Each number is 500 + 25 x the weight over its row's rms, rounded and kept within 0 to 999. Layers, rows and columns count from 0. Numbers have three digits each. The size before them is the row's rms in percent of the matrix's.

# q: layer 4 attention query, 256x256, rms 0.151, rows 236-255, columns 0-127
# k: layer 4 attention key, 256x256, rms 0.144, rows 236-255, columns 0-127
# v: layer 4 attention value, 256x256, rms 0.143, rows 192-196, columns 0-127
# o: layer 4 attention output (transposed), 256x256, rms 0.106, rows 192-195, columns 0-127
q236 097:524479532534487497544457486507487501529482496475506445475498484504518507511483495481508490564492499539561492536516465503470459496467529482471506471490493480508474521518489503529461495478453498492516490548506510498489464488525477497480508512478523520556514494560519511502555485439483519531541508456530513520466522503477475510488501458489522486480448545495465496526497517493492524527523
k236 096:487553563551496525477523521520501513503467509501474572523510459500494544495517542475456495504469465516469490456477538489546464492531553521537519491513512491494507485486521465460510464528522498522497499490488447519521497526526517475489503501530530542471479507461528493489474499516519463527487549524498484488541460537549495444478536526533536514537527465491502549511455492507484509508503
q237 090:510547512504552493453499539480512498537533509575524524492549482507462498516492519482502467518509515509497542497516512492512497509509472511481475491505570517497510515499508468536504518527498490510504459497517420561533463498510518498470526484512514483507493545507528494485499516509510532476491511458506500447510500486503514493489518517497494431526492501489555516515482511491496536506481
k237 095:483459471521505485513521447512483514474472487473512474481485479488510488493508470501497512509457483482492499495489488487507512508449482507514538531478482490493521472490514512494487509481488491493511490540482516495543468510522524509474488491513482541513517503516469552532483460464503507504486543518527489490489454500509474487554505511494534519525460524447498477495461552502532481500518
q238 101:523487488539526480487497522472463528519515497522476530512503493539516500540489518437495536487449480498492546467497548465511463502530498483491515492520524472461502556486518493519502463500529478451492519501535522516524519558480466507507528461528509473519461559545500480500448508480476510529509513480458490469492502511489491492524490525479506500503504487523501524495474500484496511515503
k238 102:521478511503502500483471519518544498510472493492521534502487509499501484463515508461511464505539504520477515523520486510492506504480513509539551517483496500518454483500501489486520486512472476522511513458434471473542476463534500484529455510486523485518503491506517495491482529514501514490516486466570553497457475514509513518509482473523486471501501501502541546509457588468483505512470
q239 112:487488481487495468478486527496502467499523470519500488482526469453507507490522486494548501453493493449484524515500476537507526535529496499488493527522523498513511524478475458488512548457544513534506518457498515486509479466501467527507485497495511480500513492460500500501519502510505501460526455516455475471510454457447496484535492524464475510529471528487516532517478477472526478509501
k239 100:532532523482500516459447518450505489512496468499483513489473526513478474517524479462471468529486504524492509480512510507495510519533472522478530497440510499441483516461525476546462516519467469503524487500504438498513520532497540479531509478475498460502485497504466498524501493484521504470495518452465502530529528487553510554524479491537505493476501494506519450492492516505530472486486
q240 101:484584497490547539463514485504529544488487556438468543485514514517487538501454494516501490516509494498487500538484485522503535495458478502506510575475505573506517503503470516451499485506521471508459469515505498506507507500527506511502499488482495497435515474475489519481515485510501540456472500498484535475481513465513513475533500487511511540492482541460505411525500492492541457508499
k240 101:511485517454509546534510491530486463548454483533505496518483496514510498474507473496494532507489529504524486512535477489495474495497472491539493500498509467466501487499488476547472531499520589498485507515487468542504513474481487489465492514499523509567459522477560495497462475478461517503517534513517470532512497501439447498491507526482496453512475534543480513502489515514496535479563
q241 091:555470519494490529508504512536473498517504526498534524492463508501479514469478532544486560481522517524498510537495552473483480509487529514501537519523511531523479510503468522496502487448490460485473559515525508495496508539492467471502517515469457499495497477505505510480484509490457507531470471562528460515503517515500539501469517496496499482462513456535480465470517482522501504521499
k241 096:507532486519533544488514479474535522512519496480471466549519481477486486493471489513543482535499495514499477502508474481455502540473506503497459485485485478493480477505537502511497490493483491477477449513472513469508549449497493477503539499505502497504520508489494511491494496501504494503500537472518520522491492526503465483525525504477513509520539496573517517535533529489479478491491
q242 102:504513471471475510460484519494471513548508518519482456503486532527497483500469504472483503542521527538508540566470489511571500473520498530499498498515483538512466504478484497515503445532508504493520488508477499453541483495491517483482499503486531471484497478464465520503473493457539517506506533472504490492480477457500496466502495466495498514505512488480488498534451496518502519505536
k242 104:498495545510503486526550479546522487515463536491511514535504472490485536517528496500503466515505466529540492515515500450454486529520533471535494527541522477476503513506502460533461539493470504551448481497541502517461509487476516496516552509536526511513485528495484492512504496505517532492477491469527472489489491501512488511473480501499512525504462505452520534490490516515505511518527
q243 103:516488516466564515478499503440476516488537504503509485528534510518483498509508467526458507475519454510492553495520542511484508507481504498506470505520500580501526499551453550494518515471514492483525488487529480451510458490503500527491505481517524527497502506481535498513540496494523498497461466507474506513490495467476508505545545470501508505525528531508512436510485499489510470479533
k243 102:501508476482498564492496499524522503481553506491522482511522467476477508492486476544530484486520568487462466484446430486510497502518488526480489502491509483485509555454528495513479513537481495492468503523459505509546517507517550524550478466473478491470540517502422531551485494511482518454547465535520519510526515462493501512481475510554514522531484486537483520505530493491503523505511
q244 106:497475460533504431484554510492490491497559509525539493496494509533499500481516484485510505466484488497501492509529517542437519513485556465468501493479489543502522475487519484485506519461489494455483537489486480477522523505489480460512511532450461479439507523476449506513460505528502497450486545536476493548457477476509491516521478494515482504478482465492500497501536509530472507469509
k244 103:463492477497503548573513535497505519499486505469517481488468556447450479507466554507472513489491532491525515516510527438509522512546513503489478505517460485500510515518507501508529512486484532555517473509505556502453468501525482477524510514480504484497515509442520483501475469476451507518481499497512507505433482513531531487491513496500502544496500465458486483471505513556472537511492
q245 097:480537545533483481513464453489493503495484480466518461553532506525504483485516469522520548490452510521485467538478518520486505507478474481511449489500499478469490499505500448466492453481432529457508508539488488525496512522523518534462520468509511470550495540509543498476488471496487475514516535527487465502452513497506514508512491487504492510505522502514525509499493481494498521521513
k245 101:503492476560465549501489493523483462510520514524495485487526499478511517521476508463509479482509470470501523481492511505479492516491505522528516504505526504545530503486557560487494523529514470521491505473483511493500486500515477481489465502521493505446495465477531485463476523514440511521511484506493517519512526567470497477474508499501483451527449524486508537485527540512447540489490
q246 108:497501543501470516526490499539512462480535483486503544491500546521481477526494529509513474451463512522535476504503498502529505472489514523489487528488521476509488520511482518493531479479477534478482488549509517522510454456492495516460490498524491514529442509533502531518511484493459470529507501506538509467533523525480532499469539452573526465498490545491536492505493511490473533489500
k246 100:513500510501517484499536508520465490514511481545530462482526486493517498511462460486495542479520484494489482476470543483473511500469525470536455476548488527543538519557514445463468508519455472470514490479473479509488482522494539485465515539502515500489542451418494512487527532480447526535526484483535495488486500543480477429517502508470482523503478469499464481530527551571520469546496
q247 100:516489525493518497487517538516497439477463482478537516489477484493505488493486516477500518484499513466515508488505543487447488466473492483492474525499522493517452491460517528516476508471523498459498503489497490531504480510517473538499523490517510501478476468492483516560551525480547518507524480515532485466532500513506543501448506454499511477481553557483486521483495496516503537439531
k247 105:523544498525521504533524502556486496469478528497455459492554522521524499488519482532512486508482483512477446448497500517510490488455482536478478546566517490485556494486524486467514503512492456477485462509487470569501504513456494472490483456485510500543537503484503499447473501554487495513489472525492510489530491506502525520518502502467474516506486486508449490556504522516459465550483
q248 089:527472521509515484480531488526500485483572521491500521519479522517488499493514537471487534507505542483510496479520475500430478532510480517520490495494525517530489523521458459514506506478487495446504516467493518499482517493575509459472491529465484502461484489437529471470481510498467504526497495496531521550477495477530489533566501513509516490487485489552528478522498518490499475515533
k248 094:460480472472525539469489505505534481554492478511531489483486537536494473520478499474490496472487530500481532475483517482502472483546542521486453481519489491516519509555544488509536499517527470533506538538492486510503515498485484501503523505502473497487542517478514530465504532492481473539521543502517487512497508491474472508453491458568515528483477471490555524478525544497445527508457
q249 090:485527472487496439475506531515537513532511536498465487508509496500500509501513476552489441502548548451458554496477503500514483511482504478501469473503487541471489518498497467515522467489477504559463528449509500480474455519525516512497489461463490511483506544493513490539483495484482452495504507500509541532477517482493450515548483522508502450537505501510484488505500493482457489483526
k249 095:526536525518520509518501478427518493501550458485525530519485518472490505517472508445520551472479490554529450521516468493529548512500493519497502493497522480499522486531552528463481495485479507487510514507502482502490488482496478488532522504503543505518472504541437482492496499517476502493528492524511481504494470476450472478510502498531508483467501523485508521491490521462503511512512
q250 102:498491490516552512506548496486510499538473520479483513499530491502477484464449490468465469479466454552520469482514440512497478485498486467505501498523548495525497464512521488503475495503548528508485514542530451506560491476501502504513514472519502543498519480491497512539539509513506502490464501500500493488513523483507512490519518536493505476497497488520508507520550537495486538484528
k250 098:503520487503535512473500522527483462481435466528518497497436475494486502522477464522540492484500511476487495538503497505517523495483491488517503492480517515458523519488536494488511470510493520505535487494526523476470526491533475497519524496499487461550514480542479511484489517460542446527515494490502502495453502453491501501521481452459479472508526501469486472524469467475513479464508
q251 105:448483501493466489489488535480503504491509504522476497491530477506546456528516508470497483520475498496523509528555527488456528497519503491487498531519474501522463463499540448524519523506470486505498495475514520507495472450499500432494482465454542516456510516443511483482538506536505497494483493503457489499544475476488521501513501498497508552498565491484526496526463489477521478504477
k251 097:527496518521469485484503551554482497473463525502551480511490483517476508489497519526521534497511496480517481473514509462491517540488510492481511468497517500492501524519501553518504494491512499480453494451505477525497518534485506513480504498491457477488502525545526518506449462469484505461526503497481485515476500517552496521521463589489519514530531461472544545484550520533495482516486
q252 104:462517505508507505513524515506473487518489470483509499497528501514554466498475491502506463498585464492525504516441539507501524510524493493492507489482446492528484478504505496524541535522548507484521502507513523515466533480486469460522485501486472465541495536540544469516527525538523564465500503488537483533530472483498525497506457521497489530473496486460453493533443480486546476533502
k252 097:518491490480497454488531487513556485500502554474503518487456520464478519525502500513448479489488475483521514542539452494556470517505503508502513491504516577490487472507474512468519474516470499507530465513482459488500487528544492512462511509510488521494501506443470477502535451468474493505489467486489521500509550495541478510508525488499504481504532497499515498498513457533466507504506
q253 092:482525474489491465477556447515467504484516510462520471521509523448542477459523478461481533520490486499510508458477516465495523487481479468476501481503494449509500518528516428496501484516546482502519516458467514495507516545462484517505497489533463537492496538489543590520493503465510473484474497543491481505478542498463484512548456506491442520494482481442513463519490502520488543506502
k253 101:494463487467484510566477518484532506479487473493494523514489511537522556500479509543482488479525516538481498476483494515525497498487515493480532511506534504502500495495472491526529495529486485558483520488489537489501460452498455464520481483463486489514480475494495468527508475493462533490532514486495537514500455517535519463484514492473513560504503479481513514484488529450504501485476
q254 108:538540514538463542512499503475529485465510502499460505530432519507508499459506481512492497520516516541510495487482544486521508537491524490457490530457530521518518480526435510466499477408492505525511532486509464549473469507511558517472496509508497495496493533521469490499517490521485542486471516543479504482481508523487487531510497481479493502505528500516516514488523524498466493527483
k254 104:482494474489489491481452484480479522459510488491511495490515471527467492515485509500516533512483458471502476506511463489512506517451501489549536503527532517475467525486515499540492478529475505458501486532496490531556545519494508504471523505497530483477486489461514497492529480513508487499482495482521509511456519512479503454467469496464532470514470528509502511500484460483486478502529
q255 110:531518469486445529502528557527514522507470510498531518525541510474513467495519486504490502548530522480531499462528468483570495520477487552491492540487492517485502494477499523515526512490491531482511464456526505449499520517483444486497516495484507508504530483503510496504501522500514533480539510511485457518516505496494536560504521514525533526486527521497494479510500536498524483510481
k255 104:500506483479490519464460491471513524517524514482511519510489449519479466533502476545480495494520501526481532508486499511425488496501465493477521434507478516509468492509496451513468519514512510496512495512479503515496495514514557512525464511472486499474463509515509531516502478538491472484477508520512504526483456492527467485514457484522487515526546520473537518472545504453477476516526
v192 103:497483473481491479479485502499516470518484539550510462509490501507507505499494503497465522489498510503503489479501533514525497489459465527509462507500465489481463487478515516533499517521506520473488508500515513492503501488546482490485476532535482464491563497510543538538505524497519544471471492492507505457438512472511462521516513507534460525467499457481496483530525549526495510508501
o192 098:471496507541490482529514467518491523502507515486509486536502522500496464484543499495515532486498526476472502536537515495512464504488492503457470511485475533520466473479494517522510503544481484493477492490499527525509487449495477493466481508465502526492510519492521509479521480504564525487506521555502485494472443518516528462462523500517546468497540497435523488522519504492465497524477
v193 112:503497531546517535519463507527478459493511503499522467493490490463510496502450486512528518507525500475491507484494508534473493494509516494500514533486514470512517538512512476520468535486502524500558510519515492505505491533481497510467534462544502482471493563521495496516507508496491473491553503467486486478473525478510546500512474486499482530500509508519506471477513478545507563483503
o193 106:482486497499491498522494490519510499501501476560515463485464502514506479501496503500518492430517504456535524501503535548533549487502547487468488554462533492466509499525506502516481535437473519481506504493504510529484486475507498478526451449473507466497481517480478454530500555496462498479515486516460472500508479569456533490522467523476476511513496460489544528492531489504527517500486
v194 116:504464527493547500539465490491511510474490540537519470492441474467504497503506520525485562492467518463479501494561486517475490501514475521494503496535463493557479480502467480519489577533560516491478511485477488493549463482507499535491530484513514470511492522509490497535514486499498516511473475495529498536482501500492485473490504514516514473472505521526503479488514479505508490505505
o194 108:488512461538518472486538467474484483499543476523492469458488524493516541507506520491506494476473483521460479506537479498538510487513478464518519455524506515581530491515518502481450489506521508503482490482489557510445450468555537505512487517495496492518543506518478477483522489573484485534518458496502506525481534512511487496496525519485495483469466478492471515479494520553506524519492
v195 117:486515503480495495465481487506501497494512489501515464483511484496457530527477526484527514475531502493489503487536487502462494484503511468478529540489524500555475522506492446493461527478523501516559524528491498472481504492511468515531463467543530493511566530466466482511533537493459478501538503480500484497464540513511518554518496532505528532550455522483477522511505497494501480502506
o195 104:552512511491488473521499503498509488469520480495494497500527525520515508509489522467508519488534488518459541556519504525496523485538510562538467476459481478527526500459483516482500532505500464466495500506518487529506504513496548475512487436534547503520471514460504479531514516478500516458489526514496460496498471522507487511516490521512480506492489513497503476473522486496504467477479
v196 103:517509506459498450495508475459470519519445570542511513495533492578487488483478461492514514506505440497526521484517433498520515534530476509520495471503512526515505506506494495505494504472502443478483463531495488536476472519497493496529478511545510497461471499498456519509471492539517513503556489496508533520471474481514488485525472483506538469496566534535521494495494463508477546485477